{
  "n_kv_head": 5,
  "norm": "layernorm",
  "attn_scale": 0.125,
  "beta1": 0.95,
  "lr_head": 0.0121,
  "train_tokens": 516800000
}
Each number is 50 + 12 x the weight over its row's rms, rounded and kept within 0 to 99. Layers, rows and columns count from 0. The size before them is the row's rms in percent of the matrix's.

# q: layer 7 attention query, 320x320, rms 0.0888, rows 75-84, columns 160-319
# k: layer 7 attention key, 320x320, rms 0.0903, rows 75-84, columns 160-319
q75 084:61 33 78 44 65 49 35 41 53 47 38 35 56 53 72 46 45 56 46 67 23 40 29 51 51 45 60 71 65 36 55 47 35 42 52 48 55 35 54 33 56 56 53 49 43 39 70 65 60 52 43 51 45 56 39 65 55 56 62 49 62 28 57 68 53 66 40 78 33 53 59 52 40 44 46 50 48 55 35 58 45 40 40 51 85 46 34 54 45 49 51 57 51 37 59 56 42 32 49 42 45 59 65 60 42 38 43 46 34 45 80 45 64 51 27 37 47 48 13 60 43 36 58 51 69 60 51 46 51 65 22 61 65 51 42 45 55 49 33 55 46 54 35 39 19 64 38 47 38 44 52 50 42 53 34 73 51 60 54 49
k75 079:59 33 41 48 55 41 48 57 68 39 42 54 36 78 42 45 32 55 58 57 55 54 62 44 75 54 41 62 43 60 53 70 29 57 14 45 30 45 55 54 46 57 42 61 33 50 47 69 57 37 51 35 58 40 57 46 50 57 64 19 56 60 55 53 40 31 68 59 41 55 37 48 74 31 58 48 42 57 43 38 39 45 52 47 61 45 32 44 52 55 56 57 34 59 39 35 54 38 36 63 52 33 29 40 40 60 39 56 42 56 68 68 58 44 32 33 39 56 43 58 55 62 50 36 65 55 38 45 68 52 44 68 55 61 37 42 48 59 36 57 62 56 39 32 43 89 45 43 64 43 54 27 44 42 53 54 58 46 41 63
q76 091:45 41 40 55 43 50 47 40 51 46 65 36 51 27 47 49 51 56 38 43 78 61 65 51 34 51 48 56 43 57 43 48 80 52 53 53 69 42 50 23 51 34 57 41 57 57 56 63 34 50 50 28 46 37 45 43 49 64 46 56 57 58 51 56 51 75 70 59 62 44 49 30 47 59 37 47 48 36 48 50 51 38 69 43 46 68 62 19 45 48 40 53 72 44 36 57 64 48 52 38 43 58 71 19 48 49 43 48 50 57 50 25 36 68 62 46 67 54 56 64 35 59 56 43 52 57 54 63 52 54 44 61 45 56 66 40 42 79 60 41 39 62 60 45 43 62 59 23 53 54 49 38 68 56 41 64 45 35 64 57
k76 085:37 38 34 46 44 39 32 43 30 65 52 46 60 33 69 61 51 54 50 31 40 59 34 70 39 39 51 44 56 55 64 49 40 43 51 58 56 42 33 59 58 40 39 49 29 51 36 38 35 45 63 53 67 32 48 82 38 49 53 31 29 38 53 51 57 64 37 49 43 36 40 48 29 58 32 38 64 59 56 62 62 46 54 36 34 63 47 43 63 56 56 43 58 44 36 61 66 46 60 45 53 57 33 39 63 43 50 38 78 70 26 43 49 59 76 51 54 74 62 56 51 44 63 46 61 42 49 46 32 40 42 35 36 35 41 51 50 53 45 37 48 36 57 56 39 45 48 67 26 50 43 57 48 55 42 74 63 55 58 41
q77 094:52 50 36 54 71 80 67 54 40 48 62 54 67 70 55 45 62 72 52 46 37 71 39 61 50 60 62 32 46 37 43 54 42 59 42 76 43 56 50 65 37 52 59 37 44 68 44 46 59 53 29 56 43 45 33 38 45 63 40 68 53 67 52 81 42 58 21 52 39 56 41 58 51 61 75 61 65 63 41 67 41 40 52 56 57 59 62 49 54 54 59 39 55 51 70 61 31 58 42 72 46 56 66 64 56 64 60 30 47 57 69 47 69 44 53 40 44 55 53 32 64 41 60 45 59 37 51 45 69 48 46 50 62 54 49 36 73 44 59 36 41 39 74 28 35 54 64 61 74 36 41 51 71 54 44 57 52 57 36 48
k77 088:68 32 47 55 40 58 58 58 55 43 59 42 64 60 35 51 31 77 42 48 43 50 34 42 66 45 60 58 56 24 43 51 59 30 48 63 58 39 39 55 41 32 58 51 47 64 46 70 39 32 28 31 39 56 49 52 51 45 55 52 38 55 29 46 40 55 30 52 55 39 43 47 36 38 74 60 53 47 23 51 52 43 41 49 64 37 52 46 58 38 68 58 30 52 51 31 50 42 20 45 45 62 37 67 36 34 45 27 63 26 37 68 68 36 43 61 41 58 61 56 51 62 30 49 64 48 38 54 52 76 52 58 31 31 33 63 64 70 39 40 53 71 47 48 76 57 54 53 63 61 58 59 63 51 47 40 73 48 48 45
q78 090:40 52 49 58 55 70 40 56 49 44 59 48 43 45 78 72 47 57 55 50 63 68 52 40 41 70 53 58 46 49 48 32 51 51 58 65 28 43 67 65 64 41 48 70 63 39 41 44 30 68 57 68 43 56 45 59 73 14 37 57 57 51 28 62 40 61 55 45 69 61 34 44 71 42 44 44 67 52 45 50 50 36 53 49 48 60 50 65 70 54 59 36 46 53 52 57 38 48 44 44 52 38 66 57 35 63 51 59 51 55 46 29 30 65 44 55 90 58 40 40 50 55 34 48 50 38 63 61 34 30 39 37 51 33 48 68 65 54 73 52 37 65 67 63 30 42 50 44 61 61 55 35 54 54 44 44 71 47 71 43
k78 087:68 76 40 44 55 19 62 52 37 57 43 31 56 39 50 45 45 41 42 61 50 42 36 55 40 54 48 55 56 61 46 49 38 34 43 54 44 53 60 70 31 57 47 55 57 30 23 36 46 52 51 31 54 53 31 41 57 30 28 45 54 40 47 66 77 55 59 41 43 30 55 38 39 71 58 43 43 40 39 45 65 47 61 53 48 65 57 55 38 42 66 56 64 43 39 57 32 53 52 35 61 31 55 55 55 48 55 34 45 24 44 63 36 51 39 58 35 51 74 77 55 43 37 52 54 57 79 55 35 42 38 33 51 39 44 77 42 60 46 43 49 21 53 27 45 47 52 44 47 50 52 53 27 51 54 37 65 43 46 51
q79 083:49 36 48 43 66 66 61 69 56 55 45 42 45 60 36 53 53 60 61 51 25 60 59 17 71 24 46 53 41 70 63 52 66 44 56 54 26 53 58 54 45 46 81 67 38 66 44 28 68 51 52 38 58 56 46 71 58 60 37 27 60 56 59 48 44 44 43 31 44 57 44 60 39 48 55 62 40 47 58 57 31 36 40 64 41 64 44 42 40 53 40 46 45 39 46 47 31 43 47 71 47 38 34 43 49 56 39 49 42 57 70 39 44 41 44 42 45 42 54 59 48 44 44 32 42 37 68 34 70 48 62 59 63 57 37 29 67 47 42 41 26 53 33 13 50 64 58 42 48 50 38 39 68 47 45 35 41 62 43 48
k79 076:49 61 48 33 53 45 54 49 62 46 93 50 38 41 60 54 53 40 45 59 24 49 50 49 52 27 45 69 58 59 57 60 47 43 53 36 62 51 50 45 24 42 40 45 51 67 50 63 55 34 47 36 50 60 56 55 44 74 41 39 40 48 44 52 60 55 59 52 67 62 49 55 32 28 52 61 51 49 60 70 58 50 75 49 69 46 38 76 27 57 73 35 64 50 68 54 57 43 43 58 39 54 40 56 59 45 59 42 70 46 55 51 25 58 58 71 48 52 41 65 50 50 60 70 54 41 49 73 43 50 45 49 63 52 55 44 35 50 50 33 44 49 53 59 76 57 59 59 56 43 65 29 63 76 50 58 39 75 51 38
q80 086:67 40 59 42 58 53 33 26 48 31 44 36 50 42 41 48 73 67 40 51 34 49 59 45 40 28 35 55 37 35 62 43 33 42 30 24 47 41 40 39 53 63 28 35 53 59 67 49 61 52 43 48 64 57 52 60 48 72 63 54 57 45 53 45 77 40 41 43 76 50 53 58 51 35 67 65 37 41 56 56 38 30 42 70 67 28 54 42 47 57 57 42 56 56 40 45 40 55 51 57 60 67 55 54 44 42 57 44 25 36 42 38 59 46 46 34 53 45 28 55 56 56 37 44 47 41 51 61 69 40 48 55 53 51 49 53 63 45 52 68 49 59 55 42 62 40 40 72 64 48 79 44 62 59 46 48 58 40 25 64
k80 082:61 51 53 39 41 54 69 47 66 49 52 47 39 36 49 54 53 58 43 78 45 44 53 48 60 35 35 43 29 54 51 58 48 40 39 40 42 47 43 56 70 65 49 32 44 57 57 43 74 44 38 47 72 58 26 33 30 41 54 36 80 58 64 72 51 27 50 64 47 42 53 94 46 51 62 57 33 22 41 67 59 49 55 68 56 34 50 49 55 40 40 60 67 53 67 52 39 52 45 57 47 66 32 63 48 49 41 37 44 53 39 43 64 45 50 34 39 47 33 38 50 49 27 50 41 72 68 43 72 92 45 55 59 53 37 43 38 52 50 36 49 38 35 49 37 71 43 37 58 52 65 53 49 52 63 36 53 47 36 40
q81 082:39 76 47 58 64 63 39 62 70 46 39 57 56 66 38 53 71 42 30 63 68 53 58 51 53 44 60 39 42 37 56 45 26 44 61 79 28 46 62 50 44 62 48 60 56 58 21 56 48 41 47 47 44 66 55 53 55 46 47 67 55 59 49 30 45 52 50 61 58 51 40 57 53 42 35 52 54 60 33 45 42 44 63 52 49 55 46 48 63 62 59 57 58 47 38 53 27 44 37 17 55 44 58 58 62 48 42 61 50 46 38 32 20 42 70 38 42 52 41 78 41 51 59 33 22 42 17 50 34 48 39 96 48 42 63 43 40 42 74 41 40 25 39 40 53 35 45 47 50 37 40 26 51 34 30 56 62 66 65 38
k81 079:56 64 52 59 54 66 54 72 51 71 58 52 39 57 51 62 48 52 44 51 71 58 50 35 53 61 58 42 65 49 69 40 50 33 80 52 24 51 54 64 67 42 51 49 60 50 29 52 42 62 53 54 47 46 77 48 43 54 44 73 33 56 28 52 43 44 52 40 43 37 48 68 65 36 27 52 57 68 55 52 49 46 23 63 17 40 81 63 57 64 56 43 38 42 35 42 39 44 44 55 52 51 46 48 44 43 47 48 51 54 60 58 52 58 52 58 60 57 60 65 42 52 76 54 46 71 58 49 52 42 50 61 56 51 49 60 39 51 47 37 55 36 49 47 61 31 53 47 66 68 49 58 42 46 42 79 79 45 77 36
q82 086:54 55 51 47 51 63 37 41 62 60 55 49 59 46 57 42 57 47 60 33 45 48 64 58 17 70 55 54 45 42 59 49 43 62 44 62 52 52 45 28 47 41 55 24 42 59 60 58 55 64 50 57 51 44 52 40 62 67 46 73 59 23 55 64 53 39 57 47 28 50 44 46 57 53 65 49 54 46 42 44 59 54 57 51 37 35 40 53 62 61 45 56 47 41 36 44 18 63 38 47 54 47 31 37 47 61 45 62 39 59 51 47 55 49 35 37 60 60 45 44 28 68 50 33 35 42 48 54 43 78 43 76 56 63 77 57 57 59 47 59 38 45 61 28 43 50 59 55 46 55 51 56 36 35 61 58 73 39 53 49
k82 081:55 49 70 33 55 57 56 42 87 57 45 40 43 38 60 57 66 65 37 31 26 52 44 44 35 46 72 30 33 51 68 57 56 62 33 47 42 38 48 48 70 37 59 42 66 51 68 28 50 32 56 40 61 31 33 41 39 44 54 55 41 34 56 62 69 35 41 48 42 52 71 60 46 41 65 54 56 27 46 47 32 55 27 49 57 44 37 45 74 60 54 56 60 53 40 54 47 58 48 74 54 66 36 46 34 39 62 44 72 60 57 61 54 27 41 37 21 54 49 48 48 57 60 48 42 55 33 52 51 44 37 65 49 52 34 40 40 31 64 36 49 62 58 22 37 56 65 69 61 55 69 45 53 49 43 58 60 34 38 54
q83 088:39 58 41 44 27 38 48 45 50 58 48 46 57 38 31 33 41 62 58 63 57 54 34 57 56 51 36 58 63 61 29 55 39 48 29 36 54 22 36 34 30 55 57 51 41 33 64 38 55 52 59 37 40 46 46 24 56 46 60 69 61 57 56 50 48 57 41 40 50 65 61 64 58 56 56 42 46 42 48 45 62 50 52 46 49 40 25 45 48 72 50 49 50 42 38 43 65 28 51 65 47 55 60 48 77 44 56 38 45 64 20 75 21 50 39 44 60 58 65 56 34 42 55 70 38 46 48 66 39 39 57 62 55 84 72 75 60 39 60 67 44 48 61 69 47 55 44 20 52 48 66 66 36 41 41 48 58 21 84 53
k83 078:54 56 68 41 47 47 62 56 48 57 39 60 69 56 53 46 31 73 67 39 53 52 66 34 63 54 48 72 60 67 45 65 59 38 38 49 50 36 30 37 45 51 58 49 63 33 61 45 61 53 49 58 52 31 30 51 53 49 48 53 79 50 26 61 60 51 51 42 60 51 50 51 73 50 60 26 52 47 56 49 66 61 43 52 61 56 51 48 67 40 57 32 60 43 52 36 51 53 50 70 52 56 50 60 58 34 51 44 58 59 33 40 33 65 52 19 58 51 62 47 48 38 51 60 44 46 47 53 47 49 53 76 23 72 56 42 64 68 54 66 38 53 66 44 43 68 61 44 45 54 58 51 42 44 58 40 70 48 43 57
q84 082:34 50 62 45 50 57 32 47 58 47 37 42 49 55 54 44 50 47 43 40 62 68 49 68 30 56 59 41 61 55 42 71 57 62 37 41 37 58 37 41 55 42 31 64 46 72 49 43 43 41 58 49 51 50 29 61 64 37 38 78 32 53 35 34 64 43 49 41 60 45 57 52 37 47 51 42 61 69 68 48 66 60 57 52 45 45 59 68 53 44 59 62 47 33 27 41 43 51 61 50 60 69 51 50 42 35 54 29 69 62 58 59 29 55 12 42 29 65 52 46 44 53 56 39 48 30 45 50 40 35 58 51 31 70 78 33 49 57 52 55 54 60 54 50 42 47 54 61 58 44 49 30 46 36 42 39 39 52 46 48
k84 079:39 62 60 48 54 39 50 42 66 41 42 52 35 52 43 37 41 54 48 44 20 69 46 36 37 48 37 58 68 55 52 55 56 49 63 37 64 60 50 48 40 55 46 53 68 62 61 42 27 68 55 45 40 47 29 40 48 38 50 62 63 55 51 51 73 32 58 46 58 44 48 43 45 51 37 49 54 57 48 74 39 62 44 40 80 41 67 46 46 62 54 73 39 52 29 62 49 43 32 39 41 52 40 31 63 63 67 58 53 73 63 42 35 54 35 47 60 57 23 48 43 58 59 51 68 44 76 45 54 62 46 48 39 66 41 45 41 36 54 41 40 45 56 60 81 49 48 50 65 57 57 40 68 33 55 47 49 55 35 56